python train.py --n_layer=16 --d_model=192 --n_head=3 --n_kv_head=3 --head_dim=64 --d_mlp=768 --vocab_size=4096 --activation="tanh_gelu" --norm="layernorm" --norm_place="pre" --norm_eps=1e-05 --positions="rope" --rope_base=10000.0 --rope_fraction=0.5 --qk_norm=false --attn_scale=0.125 --bias="none" --tie_embeddings=false --parallel_block=true --init="normal" --init_std_qkv=0.0344 --init_std_o=0.0 --init_std_up=0.0344 --init_std_down=0.0 --optimizer="adamw" --lr=0.00163 --beta1=0.9 --beta2=0.95 --weight_decay=0.068 --lr_head=0.00904 --warmup_steps=342 --schedule="wsd" --decay_fraction=0.605 --decay_shape="cos" --final_lr_fraction=0.0 --batch_tokens=65536 --seq_len=512 --doc_mask=true --z_loss=1e-05 --train_tokens=591100000 --steps=9020 --dataset="wikipedia_en"
Each number is 500 + 50 x the weight over its row's rms, rounded and kept within 0 to 999. Layers, rows and columns count from 0. Numbers have three digits each. The size before them is the row's rms in percent of the matrix's.

# up: layer 4 MLP up, 768x192, rms 0.0761, rows 64-132, columns 0-95
# down: layer 4 MLP down (transposed), 768x192, rms 0.0628, rows 64-132, columns 0-95
up64 099:529498453489536475474486536621523507573526478430561484545569574466454444459602443404496518515473485571464531546457463539555392393552529585462492568456522483462447467514474596605456562522422486459545554463538516481489478510630487497485578386587583521448503501539492480534438506559434549514
down64 094:468507567484481464530518505406509527395414523527437543429448436466562582558456541575459481524510540460559528469490507500451618646458467432547536435549512519558537512539514476474489482474562515499422477535433521577548460433332509547510386553474356541509452529472548550470537520463526476461
up65 102:526597491468420505441512532529499491450434481593465410534536484505509471462504467524492448485587527543491507588505512440519367524572628409423524437561490527468484481526575554495471486484530490473482563451514520475589536417490464479457500488546500412488522518575603539455469481522552489477
down65 103:468428545525577522477479385438555511528519550449549605453444513527499554516474535488498541522450503446500518453422486515492588485462383620559484542442488450487520557475435433496548498490489503498497436528517488472398438607458538522511474519433455599550482475440413479511574523463406504548
up66 098:519476515536472530530471423489583637544536500498415443498471489519549443482456544486571466572467590426438394557514520581558538381478447481548541464470467559576553569529506507449481452466490602461466555525508500436516510531600442504534511478423486458567478637473565471521335547540514465523
down66 098:441442522463497438542507587518445345493435465502546557504556485465510562483557469495456618438561490539546588456450490423387412629542523524484459537483543474409412425455506436547442522563483438493538423535487499541489468489393530465476486458563526506468541451533451533490647423439483562465
up67 079:576488545479516488509454604551621560508575531504474507475507514521364540492537543439420459502543463518563436654573559590466470523460527536529516482520455478452558470458573436383504434420469583492496480529519519510554472413394515530468435484581446419624563504523446442519391465406470497513
down67 067:427478486511472482495520382437382421500425450502503523598478486475636465507436491565579546524466519505417575347328468438535520491514480441424484529492567538488418557540452515653481533539528477541463519502484508526486489586616394488526545514444562578398433497491531504488546518590542499497
up68 105:480585442500584540475558582566536549546495423502509442462537492556463495467591495596501517496638511436436495571484452418425457533501520405519487489476548540522502467556470440494444575411450473457560495485516563507442479505487453538478516530510400483484534509426466540455426513529496443493
down68 101:562450515538479480528464475493488472509491543504507586604474517454549529538399489419473478518343490510551508425453512537522515425511522637494447492508473451510517543401526560475473414570517537533406480536420431481568466486497466480529467507503576504488466496596506461544565453444529567538
up69 102:482402493509508462526467556490464490589505464392383587513498505532536516503463540481579565481528467586475501542483558413466526441514500455535528481507470535434509461437467491568470453560364537447547409493506570465474484454465515441504478527554548420490503455499531495455462497460586561494
down69 108:522573478560498552543518485504539458447555495633501389495518485434416484478516476521419484492535571466483465485534398545539430536466540517458512504492541483557506566520507525446460525457619443521472560461523437505558557568559534533471490495461419574501448574509464496573508522475403458497
up70 121:475373471550533480628472501530553579489519493478514545483484559443485517450565547501498460408506469471453444518469452436427508470565378539506497475533557477475525496481538509455495419576391548595446504498503502455592477466530465532427433464577428537539540518569587498531355446538472397417
down70 122:488573568498509523400563460520536448486576527572550381603563530568481474540435492526514452527507583495532520493491548586556454522439544524542454496421535553496482543561428550541485546478607502434530444458452588511464477487495434436499553482409510497461432526463416512534633413491523569573
up71 095:548539431463487435483661483558557479503474422573568559483394593424584546431604454538506480432488467514441537526475464529540532494369543446479573491534492616564531547417511417506497526483448496504551479572502599410453470535459485505515498487489422415525534579466520484544432470572490475509
down71 089:450466559501535575464364496451433497516526624424416426543580420546383445525421573444540456536522535525511467476470571405446458510605473576554438501474457415474470448548492543439506500526471499522515516439530441562490516466542463520491470498532607553486467429581503521504535519449537566446
up72 084:503500539541551517535469520462559530432534442531427555533476492543455499554452451533452480511604542568487534454503510562506498361464557451478494499571455581477490520451616551457457503580431466497489487541393520508519489395574507466463476547568572536578544529467482457555583453431549371482
down72 078:500478469427453461446557493569449469530485544501569458542501519471554478432538537448546536498435474468461500567445523415496522625501468537449505465432520450513533494555371461588520515432586500483515518412548481501446517583414453551505551472446453454446466433566532532444416576527437626517
up73 084:452417499493433480432507493523394429583494467500579527520545463512541478481558631415428510489449504479490490598498509432550533490514488504543544507419548421478551480486491497649463483442494479506460436525513534357537469503518450528441447464482517512512490420528574521491504535556447552555
down73 074:553558501523549505551491521478613516451486524491410449524451522497438490496433389584587525510583480499520499411469499597465449532477501483442439517531498602519448537542499519347510579550544496491519574501452473650477519460436544474525528492518444486503461612450404496488497434446538448447
up74 103:417450556438492524544545525509542602458612524560576568514539575424427576487498592459481511511489498545491522474435455480551448486516557519440551462425557526492482493505548548583562443495487503465397484524495535503533434564583479577495421437427556495444407549456460441492432549507464458440
down74 101:557507406514540476494429461435494419504408458470433476531504427478511402484502400512545498464504505426509504516467564545452611484473472459529457563568476457499602524513471464409459518529499501556585457529493524565457554433422494459511587506587442520520557455577547544515527468526547547557
up75 098:515515569547566482511564569465498408402569473443467439497571481545518505489384501486571496605588575484545538537439490457507466510527452561509493534509510557524529477480528445432451507541556535602510564443613506411448485510485529529529472479472394423464471525477479482438528523527512560447
down75 093:438437458449464524461438458538555545578449492636566539516429451470476521515573469490460525439427444515484481483481446507465470443444507471520496473500547547497431512522515489576531423455447447436481426501432497595580516497564471473423513565506600606541493511561504511530446503434522487575
up76 086:446550390531567499567462541565572538583500493505522487495442561569477410423431562423483459518563527467514542584485519480496570494523438524551506543417501366456541516523467568620528416500425413550501470560429519482547503421495472468504486475511456478542479462482499439505565492500502503430
down76 075:551463617489441491431525479427450448424476526507500546576527478478536566564532426584524555518470467528450488409471537551523459543469567436476500469553529617523444497497530443444463619486582586484463563432544477497483503563545501520498477508465535474471493537517506597506404466479492488576
up77 099:465460464473494525441490575497511621516506537499459585426473509507538441528474535506491468505549472517460449561496541561534495567485446517516487549594538536539497607564514493488359426520438489510574398369528481443474497468502490521499380493454457542460553455554491475551452498492612563555
down77 108:517584510540533482525498463488493420522431498523512405632522486488498530486509417496499518476473492525485579414398442442443478445498559500458545492450440485460507390427487472508622532463504553510423589636480548548513455531468473503507596480538603481518465553450506563472519487527363434457
up78 106:530501485567724464550503511635572400574450468447462512516533518456403477524510502461514482496502454556544515545508425503526517459515472543540422489618457485478507525443505516469478487517604491513551569496458555429488533547534462522481497444478467532476487496524483547518459563529489451466
down78 107:476532550460297538462460498406401527413559484544427487551453492522526533520475485565477454469470505496461538406472591480510452553490489471454591600448554514552499494541548479467540471499424586497502433490566450513466434490495432525556495578533520510565471505496517462485585488465543573583
up79 101:468478398530524492530639512519472458516474493475534442554568541457410463516435380467504565431523513425477498601465546521525474469490540466498486510585510558457529448546592453519490586514498514486547540550589470411550481493421497540470436479470470526484505455544514483573506527528479403503
down79 104:511500610468469480458327487489541504467560477560467593457384474512557566478542595542527500554526484573494542441505489490500472518533473550520517505472516410529466618449455505488520447515464470527450427478486496536417522507553431460483539530564550476504536541469510513377457473467509590485
up80 071:541528490466468455531480515494578478548506507550461539464495456524403507391525493467483451604523532530515536609548502570382455555522485589493492528556426468517506546467560516456409519453559548506504474454460535429633488488549445475474494516662443425573521503517530480469434472535481567393
down80 055:444495530514520489509474513505430522442459511455534444569522531485586483586490512525532535447488484456456493408364492474595535466475508376497515484431571535503537497573460501529592424531444456489475498571540521540393486511453502524510510500368546551425470490501506504540553556498497436570
up81 097:455511491428461421497499462515486455498566488519470482510423488401503542492425455574493523530547465499477552609465510481501506617550556457486410559472546511549498535466584473519448481517468559467491633476598545490451449509551561531498497511584401447582384535507524465446492571446503443503
down81 095:519514495534574538471490512481536510556450514456547532524581494573444513504577554432475524499498555555543438380469488512454458415431477498526624468550467504488505492573391540525538533474493467473510398514408496520554502444442411486474565507451577559438581485467492494517511423533483558520
up82 105:486470587472471472545514548469558472491428564492450499551514527524552459494491465600463521495556442551455494430515561451527556502508471527483466486534489434448513470502491537522536412548522600428450512443482484522492496410498462511527523528500534481559570524538477483513560511464588462497
down82 110:518498406507534518478480472555433495510605410557525484484465486486436514519511499402527523517456566501539485566479423492484422476543515487514517499453498567551492561453498482453461516427470391527526514563534527519489481569491520499462469485493414486411449508490529545460442510545415546491
up83 088:543448610447531454549479537595651444533473517511599476463373452547443505397398522408561426425482603452503405570490502519534520467495429481618483574501485557533539541499471485504454525474503462437480419560500470419449476427559480459475507506473509437512565514563472540494422513503560405438
down83 080:458539397567512519426533486382395520505545492507396505629615558444579530592573510559435574569554382515533536430425498499437495510526556494432515393488478441476464491514500523468516461523525518543532576439485515574547530549432487538534458500526506571425447502433522382519559512527446597542
up84 099:382523495536526479536550531542541478582490500477540539520344420532478465493468463569432501508509525589493486530484481461584445481458517443540623515500518568528548470507457509492499525490499516454393399405507509522528418473471537587519460468359523576584543503476493481512470483504529482507
down84 108:563471489480438530463471483435470506440504542507452457541604558477487545514515600445596504502521455466497542495505494589444506485514432506441358483478429405476482492506549492494496437504500506526571590541501454530493515530514384450502517554615509435450454499504481540477526468430486527541
up85 109:431530446565515526514417533536541362575511503472497520530474539554522590483496447584533521543534530526477555561469472424484416508556417448448456448552613479499464508453468536440402532506600493431455462521409549443604507554554513463516499477537436499628400480516515603515529496547515496529
down85 101:585477538414552454479608437497491579461470447564487505534523433470453475515451498446466421418498414453527429461517545534497546482438499512521518525451382547476562506529555482512536448519424495587524502481600503540405538466402529488478518560474548486462618499536478418443459538478529534439
up86 096:550543493535535470491463554501543525500660427514464569543488532547480479459468497434483486511573552543537570551530549529470480468467546468565500532456467602547524496484489476339457420503451496465502405504357565558601447484506543478488525527554515548517498498527581482526515487521497472432
down86 091:455467531516490506500537442480511494479337580450565465460465511503527556573495507579527502477455457475440424468436483494506554515513446491416530487522541459505461485527534515634523569454563505475494557501641462459373534516477360555487492448419556483492507516457468505431502512436513497502
up87 107:433552464472503500472454452573515540494618485603430514506483468533507575482461461534383501467572493535470571491491526495496478485416465499505490440493441514440483582451423465560462495484550509508484522461628592488410501518465497419555364481425617498475441476497435553553554546463543544513
down87 117:542474550546449466494581538392499451513385514431586498518495555529493457533537495471642505532456499466498435488487485548537527490584576519513500574491505466589562392566535531450522494504489491484485436525378396541553466501519457560471661473587416485506574531491512429473415448523471478505
up88 100:507470434463522464510576441622566516450578437546573477471464502403452493444492548462417565484540434519429489614507546503492584508428551500501450468561502530379530535477560466478475484553447458517472526436494533554438389535485513569554470507491548625550482521476452534536441477466535452464
down88 099:492560525581478477504458572351444503558426515442476537562560482577537484553485419493576478516484590523551510328482487553506429514587440505454513510443522456566505471525489547520522522407582559475517509572496522448568575480481454451453537489478512371451537507517553483479574497474510542529
up89 097:451504429424556502541453546451506449537467470621363450520559418485470536430510537547413483571559495437487453467533574531443507525488546506443487490401469513501500518469539533511553454604551564526520480497574557543667375499477467538449415569486487475431501465475518587569457518572472527568
down89 101:532461620556456496474540499545533523432544527363613565506418559472508492527495444478621493432450502491499527520417424519520501505497485485548521493585539479465531543546440483493434472421444453437475493513496440454368563492504488432498571417534491518596477532559433455381531494454475479421
up90 085:457511449522548481512555560510572444520500439475516501667467569491458513434534499446419405478644550509450510492375495472440453463518495485452494530497529554492537559452567490529417526501495513520544499440526597492487400447499329537427430482505464547557463536568551459432459589471527496464
down90 122:472479472523532468497524520508561464544510491465494493774487515513497509463523497475426482500642566524458512509210497499478445468498471498443518514513518557506580578465550495517447519493491521506502501484487553468472378467515257512451458455500483519540494520549522478431495557458553513521
up91 090:490409466521568487559499412440463450566563494507549476483544521530578450511473459524487484511433534427498546509468526523536465438516412434516525498436618454525485536525565468559422460518568421419635533528561518556593482417506450491521442552574461526453489476487478498526495426528506444505
down91 080:518612532490397485453484578572561511456435471564458517519421470452429489508557507498543536527596487518485484498485456498479514531543553551476469547538458545502479477422437533461521523462489530545376496541427494481423489623506508509468563453460543480557528522537555497471505617525492503450
up92 101:473473520456459495514504567509518457477455506499442579507500495456582529462499543477499520476478505571552490546467490523485560443605592564543467542439507504393510494396506575574496424584446471474457542447512547570525480572505514513386429515495435557478516457566514510544493489472457557492
down92 098:449520491509573500508488441508487539515571505493548447510502526542387472471510418497461453545521520459409501470451466452531409516457414411492603480560524504634489527582516456420493592477534571502540465536419523452477446488520559440611541499523517468482485507407458480493557538484578359499
up93 103:565439485593522440608485460448609454502491449435545506580514496389510512511440477533465597455482471401540482448501538516435453489556507485487474578539443460532499547483519489545504498479542456479543470481359514513451527484489444563456540492545429544460335551485540481460537676503524396500
down93 109:414578518436465588390533577535387530486507550575443489552469480560467533527523517481539425493542516565480501563421441524561525486407470474480531375491559546426576430535522526469462507544495526503498531473605493498574462521529512478515489516498520501546599506522441498503470345494450560503
up94 112:455458509599469462555595520453538524516577520538447473486572431461517495479537519447521505428599536446466475457425488472403433520549503503459504462455386579515453519452537520448459477432436487394551547500479550411459531507488501543480453480471542463539516476501481422581416542529510512552
down94 111:490560510437549502452418535547463476491418474491519513561446585512511549544449454568558497511486508477528507491518518477591556488432566526543526517565609491480585502556448424560520497546590439595484488565534426594508428526505477493477488599548449467492454462510454548409537504380515546409
up95 083:518467478549521433457459461477541467519489469644538530507536464496580499473500514531520498491549540494418503440483501526516476499595359449508516486502535575510478413448528449465404501493543414544388476522509511596466490447405484449521554536497630542459563506455456544498515538565442494530
down95 071:446483559471489521532551545569466521500536501358450462518482538491422463585505537480443460484461437518585490552484508474465514471469595579472456510498425447495536644545471547514559494492445586469574551489451547430530520566565423540501417439537327477527429492495556501486494429412540516480
up96 103:441437519509469441502441508538430457540537499432490474498484534591445550445429467562420558399527573536489410485513535523420453481533420510532462568519516521471547447533555381549500420488438369516475494542482485501495523560544484559459537578502560523509496435518495512465499539469484573580
down96 112:524516475525522552504520469469552595454484477558472540497541502427514421582571521409598466592448392443496584545473451480512522496511620454514553468481508487467499517455458581444486593548577645465525493408492560501516498446440496504517471401463439482482480537468519483514490462522542387440
up97 083:385597521493467510480491526557532482387519480511508418541527580453539541574479449402588437553458419521492555525470595457501420525502480486498477545509476397481559474564412471512443585453567482429517539488462462436505484479598460529475535472475454568512568482593552555511587468489602517580
down97 078:615405479521519519497510503477486501595469546461518579450495403544435493438534517554448527468515594476534481458555412541547563454484507552487521428529536594508413507412551528497542391603409496578477438517522537547501556551450515451514488538511584474499401530453464470510430486521383451411
up98 100:524371533531490495638581492454550583547498504420464419483509443510591539525497479508466434491537527499528584599485474520453509462515519456562501501498546505511504553515597510534410403476449548419509469457497536524561523540482458582522529488468465465499489425504450458517461549421386547560
down98 099:443584515468503485427409540588488421465530472544548510601492555533411473501461514490563590448478499457445440467482537464556491515493490527434492507482499511494512489476424500476648583532555461549486538565489492435447439445499546422430446483541457513572501569521547516459531506606597421392
up99 099:471574447472533455479538584403513426474555512492418499495458394555513494364486542415507495575490507448524461479518573436463567465568516428479477522457474539456521530503579542498551458521613572543512507548497539466475449471527569519471380538490485504580561493563568546473578472517528471523
down99 095:481437516518529487501462449633520529561481474512583515633567534470506523617492479524519551446566524567455538511423443576553452542428459613486527447522513504536496477471442487547474509490378431463466488467492483519494543504494443485478593483498497499443447507417410494543424536487457530478
up100 105:448468400507522543420527426521508568562471557530513599500489491579477534412546530485370448416522544511429443536488376502530517471497531524584640460516528558533542471484406419496517533457455527569542483487430435616527468415559536518498477492449538477572465474497457572473590474522538459481
down100 107:546503601471495495527519586497541480470513457460469366547529492456493478550449486472636543577470493506537565408365599498440490522473488444407417528433462437501484541475606551478477421556507521480442498519568557457522497586505395473509544533540463519432543490525558446525423574456481527505
up101 104:423490551497463531524487577499562468569439519518422497535431506504532508593449558528539494581540505453429532533570584568473455447539500434501494458487575517476611509569469461537499552417552545506516501330489562553447517466400483429451572429545545511414496519502464527516460470518512475522
down101 111:593511420541511450491530431586483546479539495476536469566583450505487504445513467480453474446477528501601475489448456448507526555461545560445515515498497465537399522453549541553505470530442463458496493608462519407514487519565457536575419579452449503591519520533539483473586532484454626448
up102 102:433506517492545517473511457595461530509565432546458481515474483456505444448626521564549518531574493543391595392482555466507480506510451439502499388571532466485506502538445561591443551505577512586427520420521554453493458534495478514458449510427387469456484511516503481476481481366405462445
down102 099:584459496561487499526491546402524484515468497530510528551521520527470576596417488449422555491386548450629434613456479514501505457515487537492457577435498531526533458442545471434510398509441473439548490586506463528500490450497486518541541420546569508556463546513537458498485561646622531553
up103 117:495604507461532527498453494438522452544484519457523521545471574523509492500521540579469593589481529550487514538424400544447551469420462486342538501556484559464523509576571490503537547561355448476447496521554429482452522356531466519434518515550509504429521466469511529475467538518484533483
down103 116:511439438530517565501502548551483496521595451537395461569525595445482507491507465467493465486531506431471480476646507426505454499538538483677433529489512430432466474403421475478487505517545552525566499457513485485496488542483548465522498529451485472558527484460482414551474457472502554494
up104 095:386560521505531493504513503507517532545507526488511557505520425538458585436589360528333480497571474599481456475490546441514448482465526464432515516570509534530591535564469490418486489452380549434471542556485537490532494455478560601497434442558546538532490476469532459482466500505478411522
down104 101:601460490528471538463503518479471481440478400494490437637467539449470497556438641487681478536473525460542536530450444554499522544519505512529472517415446467519435397452547531556522519536592472527493471471507501559481434531536401448571546525420441500474521545522441521536562531520507610499
up105 103:523460573533508475519512433506569486553479384452451434489485550505567474467552480472533471460487599487417497492460546536531553367485508510516519522490542544479474558460501572517538472565544432469454543517577490414463463568573546491439451520426421495523537558565525533444454536576377523509
down105 101:458465479479544468472523583508487520532553595524566483524536487537461516518449515534502456512551454540523499524448422453482425639532381531482518498554471407556549441437487454467421545489466530527517512467435517520592518425480372523544500424507552493517514493514499445516559432400619485472
up106 108:508556562510521527474440641471569502568520469462434432538458463407491502526492492444492494435504558499455563491509499494514456548488486428523507526536483515477506555502493585582457401484533398435448467546490551549481489457511502471417477543595494573476491471565530597537503500466510453358
down106 110:514419439545489480516593391514418472433497520525552573526536531555489478464433513528497517565522445524577410501460486520481551435518486543437529499488525518530495458484551443454558594536456557573523524449514487505564459522515416556574467470377463433520493540423477457471451540502541625622
up107 112:411417495537524469495451480521466440479404587516406480457481503555386502494515565421476518411495595524528474435445574475468464433476592494527499506510541508631546448469523502644499524476582436485450524513551528487531471507404459484500537519550505486540488537473418476474368482542484419559
down107 118:543564467493462519552521523505584566555606431504566503584460485499602495561451485571532481567544441510452487579567418500541547578518452501461479453527484509381439527466503503412518436516456546526548503491460499527486504454593543524434439410415473510456507446596577512538614523482454536477
up108 094:549519492529495527493455643482563490521450431475558557463466523443461572485459420549536475489553536489478505548480499558374523464427519504469503634502532577400524478424529512466497578530549478488526463450442548433493469538515457514508467480521501537505443449548539405471560530455547492499
down108 079:432495473520525459491523387524475483488558570509449415595555520540541489503507582415489538494493448472460483453457535477598490570520478460551448357489506438606448547562470476527456448471458548561474536540526464563544506480494450514463556539453524498521541564424396652506461476567480436510
up109 093:477417580490548494473552557421536578457546543470423514530516529408463545520473433448520486472547502469454475457508376474449623483477527505516537495462447576498440517497525579547502538558467401472543513514491560469470437499457493514397420530548554581461457465561498585519497450476492479470
down109 086:501600426488473476545489443568434488564392454488554470497529446569496491426524581569504547488455509524574543487448613562543370506487546484457478492566517461543622507502492458422549443487561565553443495503529460488454526484537495507618560459430426419516526508469485446482468528548517571541
up110 106:440499420464436528478571564529459506607514436596481539537499508444480424527566562538551469391561505433465540435427488518435474505536549520389557463562528602451522598391511419493420497518515554491540529476515483443541467411467474512486581542429571611536580565490492506480542486377543515474
down110 109:527527587532567412524477384441541520388480502423488482420460514584509582476420458473427516528487540531528419587458575443567514492482488503584497523408538439586517412548558555478538511486486429518436420548461494541413515557489560456506389533552464448471471473537492506529529574593471500484
up111 101:412504431541567476436469553456493499476424419498459558531528454495509505520532595543447527416453457526529550486491468458439478413433508534408499475468501456523494439481525560538466544519532414446633455547534569495519521436502490431499593603465527578482502507601563538455481487455453567488
down111 102:546524608426490502557569436550475477533550539528547455512489586507482517478444420506555475590610557474450431524415515504475465609592487458556557491506485588499541558521528399459493468479461551567412516495465489517497490613465510536475430421549498442520480477378468484520525533556584466514
up112 084:411442509585543491515430459471490440586502435477514620465542618525455509533471473501580488507596515412426495511533516638479479545453381482472526438545552506468466482528565392454465536468567583516566504480603519442477444534588429447478417531462499471469507509605556578429417494476468524450
down112 076:549557510440466495478549548506518505434474554541441369632458439515570457465563509459383477511410483560575507509427479378527507437520613523494463540430474484501519548473439598551507465544450445494433488529388539545543533493395553566543574443583544573534470501421454438566548533513519499571
up113 092:511403478450516484533595476468493456497514456498461495464475515521377525383508481510553468492477498463521553537537538491419419486546420569502520450481442540510523589504414462536519479486600446511373566502465481588517508477610458527461527468564582471508531409531515539495367496447442531545
down113 094:480579526521495475458417560540556519503479529483540512573520481468617469606510497481504490539538551486461446467462467518589592512459563458486486552511592468489474442493636540500470508495403509493607416496531537436481504527407553488535484547441432516482444569456500455490584525548556471454
up114 075:474532586499384530563435499523542525634468480508522534483456564458454446468413615453501476519444541477542487468556519440404426508580462489553456458547413509439581510498451433476491461491590516403430497517483485497526440442543455521509443533586527422523576531433501557454413572516497490493
down114 067:505438442535622463474557504447477486386528506500480457608531479546546576524522413498509516483583441495453488520320520562550552497442504512429538532467542490550377493487550551531489506515428513576563489489546505489486587523495495488454614505405466567460427488522482427518539421460480514510
up115 084:536517486424503426527468501516458516521414523490506425470531590436510510483521444509488453503512508498531488515498543527432445559545462406496434522448516490475464519521603477502372486508492545487525567469494496466490435513516449525500454404415542555590555559495568619441587469627518533545
down115 075:457484522576503552486522495497521472472602446517447568597472428518494479522468554483517531502467484491464535488425462474585514497439489606524568462514510516508515480463386506447620486496457448523475478559486523539554555459481499486487550624597465471423469448506461414589434535358521431432
up116 102:393524384491461489542589511559509424484550467389429527513553570531512517598532512482545508529552422493542459535531578512495452516513483409455573536534515451495509520495530473498464540522456394471549526476450469562586514486425490519499511600564491555538458508522545491495522550449474465557
down116 110:563476613547537504470405465518516556513452558563578534623478386516448466397510487553512505450460531490485510448449394472495499491537570528546472528455480513471525486534427469473509514511581564550475492534515514485467407464580523509541506420449501452465516454460468492484519437524531514437
up117 111:487517444486538491586545485492480495495457420475522554511557528414418480555486537399447452506463640468572646413479505604513513467508466472480546470515503469467506512385580554459517526448562550511537530470484531516353476513445495579469457505523498486511456532481429601465447576488486529536
down117 105:499438591528485570424462517485464526504537564538476451474464499567541503409525494615527539523564320486407425571520522447488431526555504540587420508527475527541492492521450390590520559531409427510451500488490489445539458536562492430541480492509469507456512482475593393525535480495534526450
up118 110:518462552471498488559583531511529499608489510452490549535357509440480524564505434445481514499509466420433419539492521607416445569479523503501550401497477524528563521496571526610487547450475368447549505423474514482506451567377484508525606444496515514497552476517531518468467487467429449445
down118 117:488587422524548519565407502490465477397501500496522501613636445516567486459504532524512521482513520551564565473456459427522545413534463494415467601495522508479425517481423461439499485531521579534495483493494527504473559464545465537483429551511437501531417494488500490506565529587555530557
up119 112:549512478474488508596475525448440470550528435517463406558439462500443520461464500513488535448488524447564527624450567510538532469461533459490482503516469508373491491401559487517440478515547461543497484479450529523418503417580466441485494559563404489596453439568499594552462563493498537474
down119 118:479425412453581513473513463559579441543525452569467492399564477517541498473450476489510473552611578543415518474506482501544389563542489418485523469496468585553484527476480486542584449474499465585488540454575529505568491586496699417511469397451471482469511519479473460472517445467499482586
up120 099:563493462458553415438506406464493402431438520493374463535471478513440433451443555463446540571538490526519524530448551422498601475528509557498530514487483579508457462505580539530478507501360518542483438424450588512555488535462510501508470533511494525524496490514526533546438485504447548471
down120 108:453513571526463518543436580561529563584573485510564532435511478465484501497494456492501478445519521523477479478598422571532350507495540439481484480496568481470579571502500490474502460497663524392524588553537429574436519511579565526488567457485543523470484518458483478414520518442543460524
up121 022:565494453574408537480558517496454480494476440580455560506484509500427465469486537437531408458501496489441516476559454392520540559433410520561516484445533482521564502512462494528575498502550534552482388510483503477497453498477539470486511583531454455494501443566497399493470533459528504465
down121 010:444529519413551448505467479541501498475544512462488461531495458546537501544503492512487607569560500511547513517472464551492480406476537500404503558521457552476415510496565494491415449512390412435521544529486499522400538499500500511507452428498461450517500529498526562463519480574490553559
up122 102:455587503480591468480483499416521436526520596532480528529491510432472476453474473427491424513608559466557517582490460593411481552543475491467534487582555449486525490458564577492484437469531514518448434388524471489580551421577529533502410478559470467398468481396492523465511516419487457496
down122 104:513454548540395503466504508559490593532432393386547454585496507518605596494492550566503530490432426535448517400442524424566516429471545541473487466480436555534461510481469422516516559522466505452478538561446568512487447540398451509456625558402565556578548554618544521512490449502559492486
up123 084:440487354461542500535502467536456418590462440500388505480487464557492448424500546540575471510520541460458543569538503564565428466444441607455522433438466536389515442546455451545460449480522532458530509526532570580512515540506500447500548448462551419510538507543466491383492506488551462464
down123 080:594471610531475481491507549476566549459566533503581517501512519430467516576535440487463511503487473547526480435504524480475566530582583387531444570543534460585459595427570562466528600532502484546475476483490453411472444462523528527498458535551465574493495508469554532631478524505467561540
up124 107:508475516536428480520576496533496567525525419452480485519515515553461496531496583472398511450508456509480438414476451513445532515545520563470503467566467445529528589462422522527504468488457504508364515601479503428451516432516515517490414512513525528490496480567472511587457460468519532486
down124 111:479536466465603485519437483448503478460532569521534470508502510459552474466517443543543548497478550498543538568377544552502485451486467517491489478495536573445496438543512443526468509512520515438625513458545503557572408538542406508501539462540462517495463539448526472385520542538493473532
up125 099:456463475545530492405527518456515456466532525512493560479520513519536479529509571535496514496525410452498534454504457559386441539401551454463456433420519458633539602504430441550508538468445486577501524503518538515499562459407450511465575517554470458550514482465488509541485430495541483557
down125 099:511564566456497468595513470499499566493470485502541417579473502470434542507489422518498515474495590541444482499454483487555539456623412583558588512506471507413514434466606587505491470600509545406513582484488478502551440593522500526560393458426599497406491490524501487450462556516507532502
up126 095:507490449518504451545558520544535373428489423607455453487486495487528480424517494446526520483545450547385556525463524497539495520508492416442414481537549505527445476391547576549454457543449497479469435418394564472578475507614453501523503482539487509487531493586515542537542472539582489644
down126 092:491513548505556508444429502412465614577516535402575571534523506489471551496491478541478496537447554482601455496473504497468497475529556593577554552527476542475575563579470420482529526494543503535570593550538476518431524471434426513443479530452485484497425492438463463509452524460412517394
up127 108:509498492463527454519657453470507475540496427516531429484539563459553509460450400546511393471545537427473604463474489513565454570572488438525575464524542593618535556449524535462514499481477487513511506544492640468484462563528531511534455569466366444404508493492548589470545476452461429443
down127 110:484515482527542530477408480543514508475496600483475581492433407518440504535534591395468605577437488522526431514536523462421532392410496504520372530473491441437464426445502457479473462511522486530507476446527427536478530433472460464442473463545579551544463496536430397503434543544528554553
up128 104:535477556446432419522558467503454494503543537529488460514478484498457518509487576537499441485588580449523499583460533425379545552575471516492467488594562660560510468459562416472533528468489588578515515441508508426477449596552541526549481493526493502554459464505516467454503467401489558515
down128 113:444534430543564556500452561512571494516458483504539539535498504438529508496497412443490546496399425553485452457491472587633442396462522484499522506479445400441481575524452620536443466538499427403480528507507527531529496433488442498423539502525523499481582529514454523520509547590510446527
up129 089:591484559515438455484495523536489490527580469491420534570522510498522454453528456441477451438583433537379474538544439513571481449541491491519510531529495432521421521434599480583517505471460542449529443405628525617533411549442477474475567578578505517478470450519445461476419565434587476537
down129 090:408561467519579538514486499470549490514426539507569430478522468532477576523481554548516530515442619511577539503456558493410523534441498517478460488494520536494593468597421542378448498542563465497484570593405461389476536452548482500550444450400459469538549596498550536529571411595404532427
up130 129:547501590490539539586474583448571452486491512397530517498485559512521459409544525503449488547488478494515480478469428479515514477512419500436620472454491526488471581441576548457499503586454561542466555529505422542457473483493452564402504475530534487485395538576540486560483512508460491432
down130 117:464486511487488544537543466570477490467432549583538588611481589530425380556573451444489494504496500565604483561323497502562514493471465498448474459473556447532482481584517541564508610493494614507535604480476508492455544443492413528470512439517539532452547521439524524587529497527491542489
up131 107:485469449497460479482401471552440534556470312417518477483462496514477514501552393556474463477593555451460461502458443522507347451557634543483425549572540570487483462516509505428419486460526538501598457529542457389442416485535493483552507527546481537484551502570452506497485617445502453448
down131 115:529574552490542519544626450463585451448525658585495511603490487494515525499437582514606523468432419579554502562471535508550575550446420466479594479439452400493515494491446501597550528560484479509409530434475594597555529493481439545440420481429529459548503544430502517485516420548507511542
up132 107:524460532457401583523457497472520435569545393483503546513533502496574468350521456451525463475457515476497527588441500460476521469573498465508512520424542479432516558554564464442474429543465423439542466605504467478586464469548481472456416523512553506469509466509486398540532511450604487399
down132 110:493569442571561470492588515554500539425449648479456438509467479504473520597523521507449525532521503547537435363603514519489467523467477587502523470507506541500478455466478546480566528452565527589467588466496542557361510485519553552516473548513424543544550518446524628415427569496392514567